Weights of a small GPT-style language model, trained from scratch on English Wikipedia.
Architecture: learned positions, no biases in attention or MLP.
Training: a variant of Adam for these matrices, 522M tokens, 7966 steps.
Each number is 128 + 24 x the weight over the matrix's rms, rounded and kept within 0 to 255. Layers, rows and columns count from 0. Numbers have three digits each.

# o: layer 5 attention output (transposed), 320x320, rms 0.0432, rows 245-319, columns 160-199
# v: layer 5 attention value, 320x320, rms 0.0426, rows 246-319, columns 160-199
# q: layer 5 attention query, 320x320, rms 0.0502, rows 256-319, columns 160-199
# k: layer 5 attention key, 320x320, rms 0.0481, rows 256-319, columns 160-199
# up: layer 5 MLP up, 1280x320, rms 0.0497, rows 0-11, columns 160-199
# down: layer 5 MLP down (transposed), 1280x320, rms 0.0465, rows 0-10, columns 160-199
o245:144142201123129172123147069134122087082090146158112125149160175126119150140143142159117148168140162135112131127067105123
v246:146190132136168115099159118131075166142143109158121137104125119053105131095132147130163149131121166151102128109152113188
o246:140118099149102138138105126117114115158135092077095116096116110155111173120147124100111101105150099114178146126131135157
v247:111139130158160130132117171177167108096089183177176147128111112121109122168173140167162138144096106187106126159098129134
o247:151095114123147094125108143186159084115156099091143174115100083105166109106135150065114125136128132129137115120123145122
v248:137115114110108155105079143139110156150129090102177198094123156141124131176118178132202090144119112134147093158146122105
o248:117167142140160158147153084105090084097146111123079168068104103147153129119119124132093179133154159085097163096075169102
v249:098106124122104084148163094102090120141155161091160103155156105131120157089128172130172157126111119092139141153141096152
o249:121209118138165180043117128196189134140126161118120142123112171153179098131130123113132091140127119165102143109148115106
v250:146137126124066111088155063120170089071104080067097129147145108094199115099130128108184159162105117149128172173166119116
o250:135134103107108148098194173136095164147139160103089164137094162133096160112123135122075156110130082127094099147124152136
v251:156141137160141162160138110114121151134144170124173067141102143125075112155106109126140110125117154141149092095170156082
o251:142197082117122095147120124132105198090113090140143121189122142124135125162130119088115112122116124136125117153142123088
v252:114108134169105155150117113121097196156083164129102124105091118114146140159131160088133140142123085107112141159086112124
o252:088132120125192107148108120129149125151100087124129093127127104129101058165133102163124134089129120103167143154115108155
v253:113110101138187170144153135178097182141113152095148078133162099090146136101124147151102134136123093176111118106133092199
o253:191139132098141144151124089117115067143110131165147126164141163159098132159108142124110055129119194171085147157111115107
v254:140115120104181082153149094110157157141129092154153124107117112134112131139133130126177108152145130139124149135152104116
o254:113179132117117147127077149122138122082173103099099134158127109157166063150142177134174110076151114088110113088132099193
v255:113132128127137119139139086143182120107161106113030161079125196135124141087143136158094133179126122130089072136092121134
o255:115073113143097113107116112125125133194093152091134177108149094172101126101091130115131125166103120101145138135099149154
q256:133119130148141120112110155112087111122113109121134077179122135146160138113144107106119138092149117131140106152114155140
k256:134152135168106127070104158139139113156092110112129114196117140112144074118159162112164124127122149149152161132129123137
q257:127104117147125117119154124131137149142147148125143135111113135137111135117136150126122117177133099127103108129140107089
k257:107111130103122111149142131129155113138136134143176133097151126108127175096183154107115095138144100111152123134151137130
q258:145143101143129141152127093148122131103122110122138140133129143123118126119144116102125111137107112112131122113112139155
k258:093148110130113112116122129118123149155159159105147155067113144105132129151098133137134097142123105139137128125126120124
q259:166103141113154127112127126163123135139127120102115142132143156175120134122163149130118126129129075110106130104124130113
k259:100108122113144146117140105146161129111152114124141121129179163109140142145095117120133098135121136109116131126154130114
q260:079126151091082139157113081125126136144146153096132136104120128090131107127144107097140115112107101187143156138137166139
k260:110149142141132086121098106105115142111102136135124125136130147109110114094143133155118177130133129168082145142117154121
q261:086167137123133162118103150143151102109091169104105117090108145130135104087156131155136120106130119120149130139131118098
k261:137137130126156110095146161108114131099125139125137087174148089132102131104094147145140110127125125128164126115109146131
q262:091125109141147160122166125137135107134138135135099122146146120157149133144151142155093103088151133109115087123149151106
k262:118110104103121140157202145134175110121175120146168130112134118141143157156160133128123094161120098102158119127126136132
q263:128146163102081122157130148144141138141125147142119095132107130147122097118122133155111130114122143161130101120102132158
k263:135127146126135111153124137124118144110124131114114129181122127139096109115123118146147141097120137132103138114110130134
q264:134130167127088152149122092114119117094152109125117147118138087105079076136138103134127135128119129135146123134076134132
k264:126115170145117109158155101117128117104117099122085130138136108142107080104115118144103160123120125154117127132109125138
q265:111135138111111143111103140122132126154096130129128126097129154101125077134142148129135127146144144110090160162128127109
k265:145154156152142132096135155139134137096115135129087146151123124139148085100141143145133133112135137132128135166115141126
q266:109114140153076107129114111127105083134111121149086125158136143144098127115163098140132138121163127087147095134105121159
k266:110114131113100100107128120132133113146158167135072109190113105157132155154134171126122137146123110118153145120108104131
q267:109123126135124119134127132113120130158158175111133131138141093111136141092130154116159132110141132132115190113114126132
k267:103109131116157135132150118139117117160157176124126107135110102129126174129102160155116119108144130094145147085143112103
q268:123134131092103149117159101143128151147141102132083129074170147151109073135153101158084077139098100112145149150121151104
k268:136137169129111145130149134116137139124128126141097145137118117117125090101165139132118142130141099155133110172122157102
q269:139111099116144123111141147141151115143113179095167142165162136161114136148115151109135155143119113091100137133161118119
k269:111123122100115139143141139136143130133119094124138106155153121130188124132143139134123110135132145121140142151123128120
q270:161102108152134151115161130129131151137146168125147120088101139149157151146115077094160127118074123140142142119142141155
k270:115132134110127141122106133110136120163127153150152129119116132134132165129143106117132135132147152117123114139142130105
q271:151071129138134121151196127128074120126174100130151133143139115101112146101119148114169129106136148120138141123114127136
k271:108109168172153125141152109138077146164142140123117127068128120107148141176158120136115125130136130096106142125092102137
q272:117106147100133116132137144112133122127150143137130125104124116101104112125117102128131155129135149126129153124105115127
k272:152140161138141125129081126129128150110118144141112137147145132127126095087134108146136151123118139141103152128119135135
q273:113138132153143140118097101117158102081142110153133155065103165130133117123122102126142134159128130129149134090136147114
k273:107146154120109135128077144121113130137101146172111151140134128120116092079153108153099139167134127121119094150127125132
q274:114108107153145109130134107143136150126118139121108118122106128133117140116120146110143098142134123144138131146111128144
k274:120122086122149113136137144128120143141147160140165155066130096127090151116116142127149133128155118088121123095161136138
q275:106110129138148108135113121129128109036149123139171128112107110143148144123124080116156159140119129144145161114109138138
k275:139143116141126142130083103134097116130100091144139139118137126129106085121135097123107152157107142133105144101145127112
q276:134151124122103163127115123119111136115115124125167141141132110096117140144120091099119149146123160145118146148136107123
k276:077168130102075172112117099134132115155124105107131177097105154131162166143169123142119167136094144169099117147115128157
q277:124109127104172126109134119102144167112131086137114136136122138146176124117090120134132155103117154135160113147152162176
k277:102178107103149111105132155127129139173112117134106141108146117125139109096110094111127124140151158101135150118138111116
q278:156114128148164108147118148158138117130147131102161146168141104098111123178114126097109131116092099103135155150105135130
k278:142130129161126133151117092105131128119109151110145134155148108113133092159159112089119135116101122144145170104124119160
q279:139104123136138141115144107105094083088104117143141118100143137138104137115100142102142151108109132118130110125140142175
k279:101155146130095136089106059128139132157118133137149157084154116143136127108140096141121138161105171111102129120126111128
q280:096127144126102130147122113125110111080120111143145103128144111122127127160105119122125147104141170172145159136147120125
k280:138143114144107142124136118135119107101084094114140135158137106117108144150111127155141158126134165136093155100112138111
q281:135133100140139137121128132108148161120109131131123136145126120134128144165089118117137151132140110133129145112176142147
k281:131127116138118135117098143157145144160123108161128123141130153130144143119149130157136121129129159119112105115163115091
q282:130126116125121143068127084123113093124137086141160161077148155140144122113134102121087117156089105102168123138149160179
k282:102138138100080139064150062092145124184142090127098130111129130119114144133128147110064107130127099115145117129115136122
q283:107191120177145119138059090128154093107124121129115115150151123107126135109096134123126180118144143133132125100132104153
k283:151146107170142089108062114159134146143100101100146144125132138130138139106088119164152134124125134107121152085131111158
q284:113119103145134124150136148148135122153107119129087142155133141148120139148164149108099103107132063129101139147157109096
k284:109098123128097159141151135115145130112157167142135153137117131115135147186141162121158115110130080109148109155128133114
q285:134084145093113118165121133162102149115143135147146127119067153156117136113129114149172105117115115142121110135108139119
k285:136116139080125134092097122106119127090102121137124146128130139105122127096111108102144132123128168151087128126155154122
q286:136118154133121118111112138105082133107131101128125086143132141097136128093133111128144137111132161143139116153091116165
k286:140135152132132107104109130127113120136098147118102147138109144125157137117127126168167169111129111142102175133112138140
q287:172142101160153114103121125139145113132127174133119172125116125140144154165152119130104155149127131081098149115143150095
k287:121118073124136136118132108134132125144153113123131117107127112127127156132145115126099096131138114126151103126134099123
v256:106104113168130125149128101144116120152164114089116125140131111110096131126108094128131139129101123141117158094147108112
o256:142142183143144154095135133097124113129115165130154131130152125141126106092129130159108125111174153087132138127124111127
v257:089133127143122142080104104114121090130118123126140138128122124145115137116117144130165172139110150093121098127132116145
o257:147117141132117119146168134147114142150150142138138113138161104089158161138112118103120122119125132116132156101129145132
v258:156151135118111187142084183102195088103111088136136126101112138135133126133098115131146162171145109127109099115093144115
o258:165102150124107125119142109122052116165140112155111143149097114134137134141168098088130108100095141137113134154140113141
v259:165121137137140117094143125123118151180182102119110090118128127111162129105138119137139124154097138120120115123138094106
o259:125116173083112134126136146118139140139104164140140125125112137156134113130114172147117124131127114128126137143162107113
v260:131141118128138170183125125114141120144133129155149125157132122131142102142119130128115134149103112148133141087142157105
o260:123125076117111102112155110126087116131127143130103113100126152156137170127131121151147126103140152125143143142103153102
v261:126107124104129139123129137090128173153095121144165125124161105114115127127083118092121096114110128143157121110096139123
o261:170129144128100104136131138097124127091144120155138132175117118126105107125171126153157128133161111146125111116118097107
v262:147124128121120130076151182100105129129130107098173110135112123116097137121127104119139143101091143142163109155103102109
o262:114146162131123128166122095131129098126134162134106146089129127119140078158126144125127103142159130093117126135160130137
v263:166112134140097148123134070118169086133150124093144126113127133110129131117140108128124137116129150106154126152125091146
o263:107130085139119148109125133136152124124121138152122150100089137120118121124134123115126123148087137126127120107166124135
v264:090139139111126107144111165101107105121133117130177126102082107127145120144144110099100111129150123144130120111144152117
o264:148143051136104122103143125134126139114093121129116138133180132143145176130138122108150124098095149137158111147132132150
v265:134113109122132131166151140137135149152139115162110147148088140088104110134128119183124127129139158119121091126140127129
o265:092115069127130170092087112116132140106115171086134117121135135176147125129139104112126134138153075131119129112151144112
v266:132107127106101118117130141083110124161135168147110149159122104130143137112108147115122113130155132164155103144152094123
o266:136128142138124147133153142142089124109121128107126118123122120117131121146146107129133108114095145088136145096104147112
v267:111110135149151127144137082142128119154158090147095102121103121148126146142118150117179139129098123142124087120162105164
o267:143131139082147135115111155135133126150112107131175137111157171118128073126141137166106125126150129106120134152124140087
v268:136119135110125104087141157162122146075123121130126114137137122146105135125124137145096109104175155109132099146101121112
o268:119121150162126129148115090104110118115130138154084163127132104099115111156136133121134136151110119120112143096120114151
v269:105140129096081118164127130127110141139119103128146123135104130152138136167130123125083144112124114105141132149130170087
o269:116150157124149142136162132141115126122096128117087118118131144131159124094123159136134102150137126147151083138112159145
v270:099161144141119094087133129146126131144161141131095109130133146112147135135146111120146126116084111110102135109137127135
o270:123103095103114147144128113119139127112112158116129136146141116147125165123107122135135155145156147131136123129108131121
v271:125147124125143172091120162105127130119099104121138118110136106106093139144158116135103130154132122130144116102133144111
o271:134122114155137107154138130156130141135124155114132130142118140136133138159112113116112144093131121137118139173081131149
v272:080116130090113172179131113095127129117117116124117147144088145166131130157130102072129143116180143107133124100102137137
o272:154143116163137113091136134121133119152120159130106116152121106136145162106146122127113119146119103122113128127140118121
v273:149124131125131162075103115144112134088100101108145130119135119098114112109140098126139112146154121125123144159123150120
o273:120113186132140099124118154118160140149120153125122139124091123179143139156133122119124124149072124146126124097120100102
v274:126150132130128132131116142129165131126143105158133090108163135150141142136155145090148119154075125117123152126109146154
o274:131137136110111121126144135113083137118121138138156126173110143131151136096115130116106144112146130172123091177109143125
v275:142115137141108081127113135121082132126132112177127164110152152150114111136131128083152137153093135159129134140124155132
o275:149127072128111129121149131136139111106100121152110106139148103137115149118096136159147134119180118115122112124086102152
v276:098139128119126117114123093124128138142161162161142115126101125106127135122155113110143153169158129128113141130107109164
o276:162116045109128147130125132144136128120111118160133161122147096142145167144094129116123121126138158118130104132155118101
v277:123125129124157150185137114147136119106135156117125121134062125081154144144138104140123120138119104132110116113118112113
o277:131123088106143147096122143126139145160114130124145132116140125143136146114110117139143135113120136138134146157137138127
v278:147105145149127155152139100116149171133107175108117118127159141114110122124157122103117145153120123165123152128144111102
o278:080121135114134131132127161132112112132154148122164174128110122140121123142122150131105144147140124108114118108108129098
v279:140110120118114117178122148143098160098112114134158119073144127116101115149125105145116110144078128111125114106120123109
o279:130134146111112130095150104122138142129120168149106116143114096125140132111115134136119131105170144136107135133132123152
v280:133153121136141137156114125160144132116109148154120082110147134147145121120130136136128131127148148111110129150132122112
o280:093129070129109105140114132107113117138166135123162128147134147102122186095126129143123138096119116127144128151124144138
v281:108136120142121180163125128086146115151110133162099133122109104150134118133149077168174126146126107109123132158146125132
o281:135145085108146129115120131146136096137101125129168140122164147154112128098119135135100137124138136110123115112160102107
v282:137097132104101151144137085101065143122142126135117121158115152104123140107144104126133122124145096151139104156133141124
o282:123126183119159128122138138125149127156153149142127150089093115128129119142124133101109091145092108115155142131137158108
v283:115096126159110076129147100172082159141108137144175160175169141130147142147134117114152124107111129125139149138127116116
o283:125160132136128150124137144126155111100126118110081087130100159118118118117115161134121125144137128136152113118107159168
v284:170133133140136119104109075098141129108103148119120134103129147149071122129123120107167101140123102143125139119116139099
o284:128127123103139143140126165097129095152130122142146122150139109153131113148142118124110128136150144102113121133155108128
v285:123118120094121128175125120115101131138130145168157094145121111138098118146122076166138146136146139113134081120148113139
o285:122137164143130141089115121136152142129126114093124118135150135108144137088108157104128101129131100141124113101110140123
v286:123143143132135114109126146074148102095096174117131155088097149110142121162124129114129129129111134102108106115126142152
o286:157127066155120145090153149114105104135154138137116107151167114145123168124142143152152132099139113114125143127146127133
v287:150133121111137123139128120138157130149108132096166127145142115103105119102142123123157111114150119115136117150137108124
o287:127128131156120100118126103129133119111120102158091126080141117114124130145115146109141136136137127162140141099143145168
q288:143133133131109100093146117125152104141144114116111095111180107067111129119156186136115128122135101110114143136108113153
k288:142144136145105100106133118127115147124147124133098104124156131084107095133167138125121117127180104121117119144088121142
q289:106124116144103131133146141123122139145089139101117120150125150135125141159124110103138110140123111092121100150128153120
k289:127117139111121132133159124142142125163110151121125177141157165127140122119119113119137109133116166111114113144129137119
q290:120111155140112127108151166163139131127134098116153125138095125127102149136134127134162154120142139131131118119114116171
k290:119117142160094123101158149145091123108125138125160118127151125152081139107121095141160140123165137131086134139124133153
q291:144120144127146113143160125116146111131119155125109159116098127147128115136135145106144144109128125097132086136109127144
k291:165164168120152148138113119101113150160167135105095146118104134126146104122101165104112129092122126106131117120125131110
q292:077139150110160138101115138168129113126131109154131154149114118119148125126146135126084137087090147159146108137118174157
k292:104117156129153114098124148155144124116124126118120124112136132086163111136143119098121143094117153159142126158124177144
q293:135145132098098115140160158159124127113153114109119151102092072160094126129119150140116143154126124096132121117107128119
k293:110128122152122136111139153130107134105135130134134116133122120159095080135125124130118139154167123098128153137088121117
q294:130125116128118106108147086156140125179129138119125125077118136115137135125120134163106112129184121130107149122133136135
k294:087107130154115111108148087127143102165131135144134143092093121108155142147147130141136149114167138137109115142149139134
q295:088148142113129162134149122124103100117105103132114118136146103151103113131149087128125125118124148138088137150156122080
k295:102143175105132180121152142097095110137098115138088106096153121129128109131130076138161125109116154141147152139146118132
q296:135129128125120108141142145114119120120146148161158118149109103117141146147152092139101125122097115106142083137130147146
k296:137130125122140098128135142135134110148144123140138174137100097106118173142118107103104133105117116129159103129110149137
q297:139112113160094110129076151092131115117159144134156161115127154141117140121144144115122126112158164138132110104091121180
k297:164127133137123140144107125113143136114116131115128152126102113149140140118172131129161160092131138128126099140096126160
q298:112108161118126116118143125107124121116107139089138135117123131093137139104142127130159167151087139129137072185119144133
k298:137125134135123120136136120114111156096113148101124133137135139112117129124134089129140133130111133131140114159127132118
q299:098122134128121118114115119121108141159115100104152108142136149151152141137153116158139111134133136121121068155109148159
k299:128128116147119103130132138121114127124112124112136134168129129131131142148153114120149109127122161129140123155108125120
q300:124124119138125144118107133143143145138155132140087120099151127143116134156131099082110163120106117135116142136134122113
k300:112156157120135129092139138135117132089146137133094112116121129155100126167143113080139118131127132150153140135124136135
q301:152125119146123120118119136173113122145080117104119092146120129099133123123147145146164096105188117098183122123127125121
k301:100119132176091138118112134146086101093087144117121108129116132065121118145200135148156111100164133104173125167137130118
q302:146116138130124146101106142113143107136156136109113120118160147162129138106097183142098097116115089124135099106125156089
k302:151102091142167137102132136117153124101145140098130086142154180156096125112099135155131119129128110152132098102120126099
q303:114134151103135115125120156128090123123134119123102130150128161118138088154145108077101101100142130167193106112094083123
k303:154153129130127119086132165114070126084113107094083135142125166132115089151132092092081080139138134150155121127103107114
q304:134151153139134144163097076110121116160105130147146114139128067153142107108116158116115106104090150112142115114102123151
k304:102125149136137123098118125123140106103095143138128124153114127179125095132096132135122110127163134127122129123097127136
q305:109121109117120108120188122087158133114112120153114162105145140105150128172092123123146126112120168184152122109148127110
k305:133113068091124081104159139130151130130128118133148152119111146128121141156106149137155128115116143148167102101163157116
q306:119133128137147111152134100095126113156116162162125092100156097151118139119143121156111115143106150162143107119169136098
k306:112154121150129111122150131120126132126132154152108094118130113135095085147141105132120107151130107138119120113144109127
q307:090081109126129126129097143112127110150120146131149150077111091119119143121104137109111135156159096130142104124119099094
k307:106101139084115141135122166142136107177116118149166164139117082122136145126132146132124126138123104134147118099162105088
q308:098146121137151164136117116137143141141116140104090116150107121139107114156125143122159152083134126120117094116083179121
k308:125149101129142162127126125121127149089129123124118120147145110155110115116114107133138141090100117123108135112113154102
q309:118144131132159140138156146152126159123137122109132157124166138102123137108113103168128148115115139145150149128105119114
k309:135125118137133138140107140159113173111135125113153125136159180123098113143081116145140113092133113127114168127100154120
q310:126144111120190137113105138139103104141110100144138111134110126167153154113105140135131131127113129120117131139135123131
k310:126104126121177125121099114126097120128090089149114126163158146170120158129103130155120150127119140113123118131149101136
q311:128140154119137136122119123129128160125147127133142152101113104088153137123131111107159137121146131113149111137125134096
k311:183151148121150137130103129140142178150119115130114119157110156090145114136128120123163126118145130102121135114146151124
q312:139096116136102119136129114096187128085153153108079146160141114118103149117132147137116130119157122167127126163120104128
k312:157111135144103118145090103105175149126180156109098128145133160105140156159112123134142134101117091149152129133113125134
q313:064119138093113137157136161123136145123118142101107115140137147090128126136126098168148140178105149142188112133133135135
k313:089134131114128133151137139124130098105122152114123110146129149114123112143103115158162131148120122125157122120139161147
q314:160118134133123144129141122112132106149114155114128097126135145124089139157139133157151161124151118087141056131109148157
k314:147102134154105140098131114121123117109117153156131133135147141144107135150149115123135124115155135116141078159110137116
q315:101167100101137143128120092144107125119146102102123122154119139163118145139114147120112167135126114145134180157133137104
k315:079104114112133141141149128146112126154133120124140119150107136154136160125091170107139170143108114148159151108123131118
q316:126076120129113137142146108105144137138128112119131115104143117090156131119083126132147087126140139107125087126146123102
k316:124105114081115115102165104131148162145124137115146122071166125125161106111095115131178100124150138134133115135134143116
q317:161145115136172117099145115130122139110130125121140093142139082119134152106147119110123141140121123137139141116134111101
k317:133130170116119114114135135101125148156142147133114090117133140121169157130154125108139169147121123121107106134116102136
q318:112093127133090129131082150133151164132134127116100131156087131092123130166138141179154109118130117117123125140112151111
k318:147099116162127121166137149122132171141114131135099173151136099088095137144134124156170130095134101122131124122097151106
q319:113156165131097123165132140136129138131154101162116137141095121117164100142110117163139164120150130143121110123128128155
k319:150149115132117099118122129138103141105118148142128111128129144133120116146127118123145146118140126138117134117113162141
v288:128155128109137101111163146132104124163127136171114131122149129127137130122097113101150144119126164115140152109140131099
o288:135119107129114129139118120129165132116142157121124099142132134121117148132177152124114109121110104100133112128143124155
v289:129136132131106131143096145121127137107110115123171133115114093097147131149127143165124111118129126117156108138112122136
o289:111118115117153120091121106112141121117163144133129098131144154139120131119097127063121128134132139181123126131109115132
v290:106104128124107122117089174125096090111120135112133113148121095129126122124147131121114141120131126147099130142108103125
o290:151122173138149121125124086084135129113111116123138126133139150108130109137138133149134121126137113128160130140134147127
v291:127126108116128141146150107149098141125164131123148153145143150118110126118134160099118117091149129143134104138131122151
o291:107151088121130114112125127118146127125121124123128120117120106136142148143110080143123129143096139114103133124140120126
v292:134121134142083118127119113142163112146122122157150124117153150122156125158148155121159114091101147114130132146113142114
o292:113156104080142138138152121139107137107147136083137126120115107141089089102124117132119161128141115113116134122134120136
v293:135133137122124115106123105131142168133123161102160111149121106135110129109135119099148110108117133162133128108143141119
o293:125100082133135145118119151125139111127129126128112134119126120139136158116146121155107126161150128120127136140110105116
v294:122122138140155123149142112147144146120108108123114120144122167135123131111161140144118109099135147123122123145124123118
o294:121155112102106130141121160135139128146159160120145121097124100146122134125113127123115154156125104104116137138129141159
v295:105169120122094141122125125142115161121139114142099120152145128145125111111126127113118134129119116137127104116118156124
o295:140104089130131121127105121120115114133122142129154140122137102095136108095133151158146104144143133122135111147136137138
v296:132164128115095105142123101120112134139142136130113141123132128111129133106150110135140115102139111120116155112133117144
o296:135132120114140136108134145156153139130138123111136100128151113118104115131104141124119149123113128149134159142107140115
v297:151145121100114083164146100175134115127156102134142086152158124134137127115122163093111110064116154135120139137135124139
o297:090113118113123149128116132093143128125120131104112105122121143128124129130121090151144168156121112120124112115130121110
v298:141157128130128114125138121148106148139161124101162140148144096152116130139119149122115075116123098137142133131149140115
o298:109122103127119124149147118112162122128123147153113122128133169142126131144103103112140158126151142144097116122126111129
v299:111126144121141138138138107116143143141140131140122125135112124118107148148173132120127139176124134132098136144140114132
o299:130167106110081109115152161144120129106158125112129126100148112123123166086086136130114116126126098108147144126119134115
v300:147133134146141125130111125132132107145128144128124163136118117111113128140142115128153098081165104112097124127135141117
o300:118155143121107106110145130154101129117121121127121112110160126116134090117152136128098133165085137131137142160127112154
v301:123112143127112153143109121100145129089130143123157142113160116136139126105141126127108147127106114184144105138100117125
o301:160139144139158107113141097129106141129088125101122146137123163128108120157111140137152100162173143094115113130132137107
v302:125111143143141127105125133123147113135139124138073106120137148137121134145158112116160136140144122115132126121121151126
o302:155127112121138103147147129125151141111107158124164120132147095114113120124125131126110142101103146126151118127139137120
v303:150103126157128123105120144177178117132134152126140114143130095122096127123103115151124105133117114122112153158131102124
o303:104140137130111140121114145076100132131115109150111133106121150142144135146178122103116157136132128151144110098123109124
v304:129104126170066194137138154143113125134122108125125113117127115141148124108116129158129117155125132116142126139137126130
o304:123142133116178090112130098094150111128131138131120150134102142123117132161134161098134140089144110167125104126103140159
v305:117121114120135101125129150112117118084119119102166153158107141104102135123129127157138138131154079176125117105134111133
o305:126130176141130128120107082129128121136104127098124123127149115149128114151120122100121137119117143110114128141115140127
v306:135125141120106108121158134142082158143148134138127133111123130142101119107118120103100084133112089129132110128123125112
o306:120122150136111123118107113125133119137129118134134122123122133123137109137132130159126146128145157129129134110148113129
v307:169120114126133078135145103155128172140107127120137120120105161157135119143125139148120096122139075146152108117109151086
o307:078128147160129140132123138121121109104119131119122124144148109126144121120151105109133146151118138109089131141131109140
v308:149161124116139132114151098132094117125150153134143127107115120149086144112127100120110140150154158092100141156136139128
o308:118130134177112123143126170142129130130130109144109147138142158148163142143147131152118127118091097156150143141133127134
v309:136120134112120126146132143126089132122126114139144150095119156141115141096126115138160113163131131149113123130108117102
o309:115143122137144116119133114145148132123129131115122156154141130108151120133123154125115126128104118131161114117135142136
v310:117120126129121154103130104121100155122101149103145132103110091111123129125131103120151119088147115136138108136132132139
o310:122099116151119101128100142147123130113160123134109112153124167125159114127098136152113143188115105135145125135122114144
v311:149157122112102134129107103113119139127152112126126095130157131135126128105127122112145109131149150060109137139114123109
o311:104113115144137147142136135171139132142139133122148099126121119116106148122123108117113151133103139168123126122160161119
v312:129124130160125102138109157093144118135125154093143111149113163124110117144131124107098111096140127154110094122134142147
o312:115119166128142115121119110155120125128124103126108136130123089105147086125127129167138138169136112108131147132151113111
v313:173159108128107114126133149115112121114140134101182169127130121142124140141114167116113132102133107119131125128121122114
o313:111094142132142119170114111131145123132113127164110127117120124131161094133115117143151119153123149149121098130143151133
v314:126144137128109105128137089152124143137156111155127095106139127102166130110113164147132166117160163100095117102131118104
o314:130137140137135153138128129122113144102101136091130135150135114116098106106157116110134107120068130133153129161130145165
v315:157110118118147148134108142123117132145106131088114131143141118145143121130100104126139125132125115109140165136119131079
o315:106125095143112127130136133114132108138139122159123137129119156134124152144124141127138121122118138125112099126147134175
v316:128125124113134104115152124105121145128136120143092127121144172100110133111133139118132114115113149109163130141122121117
o316:135144137130127151128108123175118126132156134118156114132118113143128125123122120122117162136141119127101154133137133128
v317:117107139148133156125118124157114118116127114121143096133120116157130118132130123125109141110124126085142115120123150154
o317:139122127121111128142114135102132123096117131135122156141130158090125123133138120125135126145114143138115142124131107144
v318:123136138117153149120104166134114126127092114096139108173113135116118135131120109155091101152144112140113128143138145157
o318:117136126125120105141132129128130126105125123141125152124151103116143130107129139098159140127119143136158117120107120117
v319:118132137102100076131107124135152111165109138142143151132121136143106139138151131144104120137150116129117180139093119114
o319:132120142124156171124154131140134154099135111136120131121136136103145105121104128120153131131085132121127129112133152142
up0:168125151140121123120079116147142141127148122144115196089149144112111120118087142125093103127148171161150129118136102092
down0:087160148090153141157146105189133128142127116138110134134117114146131123114169134132129129144146116110146168097137105117
up1:121129147140138167114120157130094130087103173086119150132165139153112130108097138152102149153159094115131148123099087133
down1:093077102139107107075126088166133181112105125159129135132111137113127132099142165166108128135117115102129165102139121112
up2:130118163164121116149074130181118099150143130145150117102114146086136106160152112120125108132157160143118082128126141118
down2:124117126133091151131140099129144096100091122116135093172117155119164120129089133100130153145123131125120099088146129109
up3:124141129120133103114127165131141149150123118131119155137110130112131114157141132142143135113150159120158170132122147179
down3:119103157158123138123098140086129122114148169139147133138158111121141118118104131110135120148117152149109117126129165091
up4:120145150083168104151156108123134145146126132092149135127160110116092118094144191168139144118155158187111101125052125170
down4:139141140123075089151131112166089159134078119140103109178146151084122123111164129141110125139098129138136123097194105146
up5:118170137174146130145133123108131137095124097124106116147152134108156117156099109151124137121112121162139145165097097146
down5:123118119125085136130112081115124121086106155102088119121127081135121146135162119109109143127136163110121130132105095107
up6:121132139106121154101177157117115136114131135109148135130126113107129134104129121098106157156147148141142154146113110144
down6:107141115124116123150115119129146151160157119095095142111130140139135054125122121139089129141124123143137169095122118139
up7:131105144090144170121156107154096131106127079154096073125150154119101111064119134154123119161119128136127141113146095119
down7:147130090115116103162140141078136096173163160131113142161077120111099142137123099102125147119141137170159139104141156130
up8:133094141124212114092119124105133116115137105124136132146110117159113117126083159154114105086106142168177088130120093123
down8:126115150155098174139133141117152145135141119124159107088126103188158116171180124117151149141103139168150170136171140126
up9:128141152112142105155131125103139145129113144177134139168099139111118124096088121108122109168074151142119144122163086142
down9:144144141140181117104106171147136072137138138152147145151133143115153126111130168104149109187140136127154113135135140089
up10:136147155110113117125134089081116148165155120154120115115108101104103096115104102115092141134151149125137135138108099116
down10:132130110108117089105145118152154150124111135132122113075149116118169137122165133085143157093147092143192121142109136135
up11:158105157104123135113118110072139140134111135164144191130151126137136126096119100118148083114150172138115105114150135152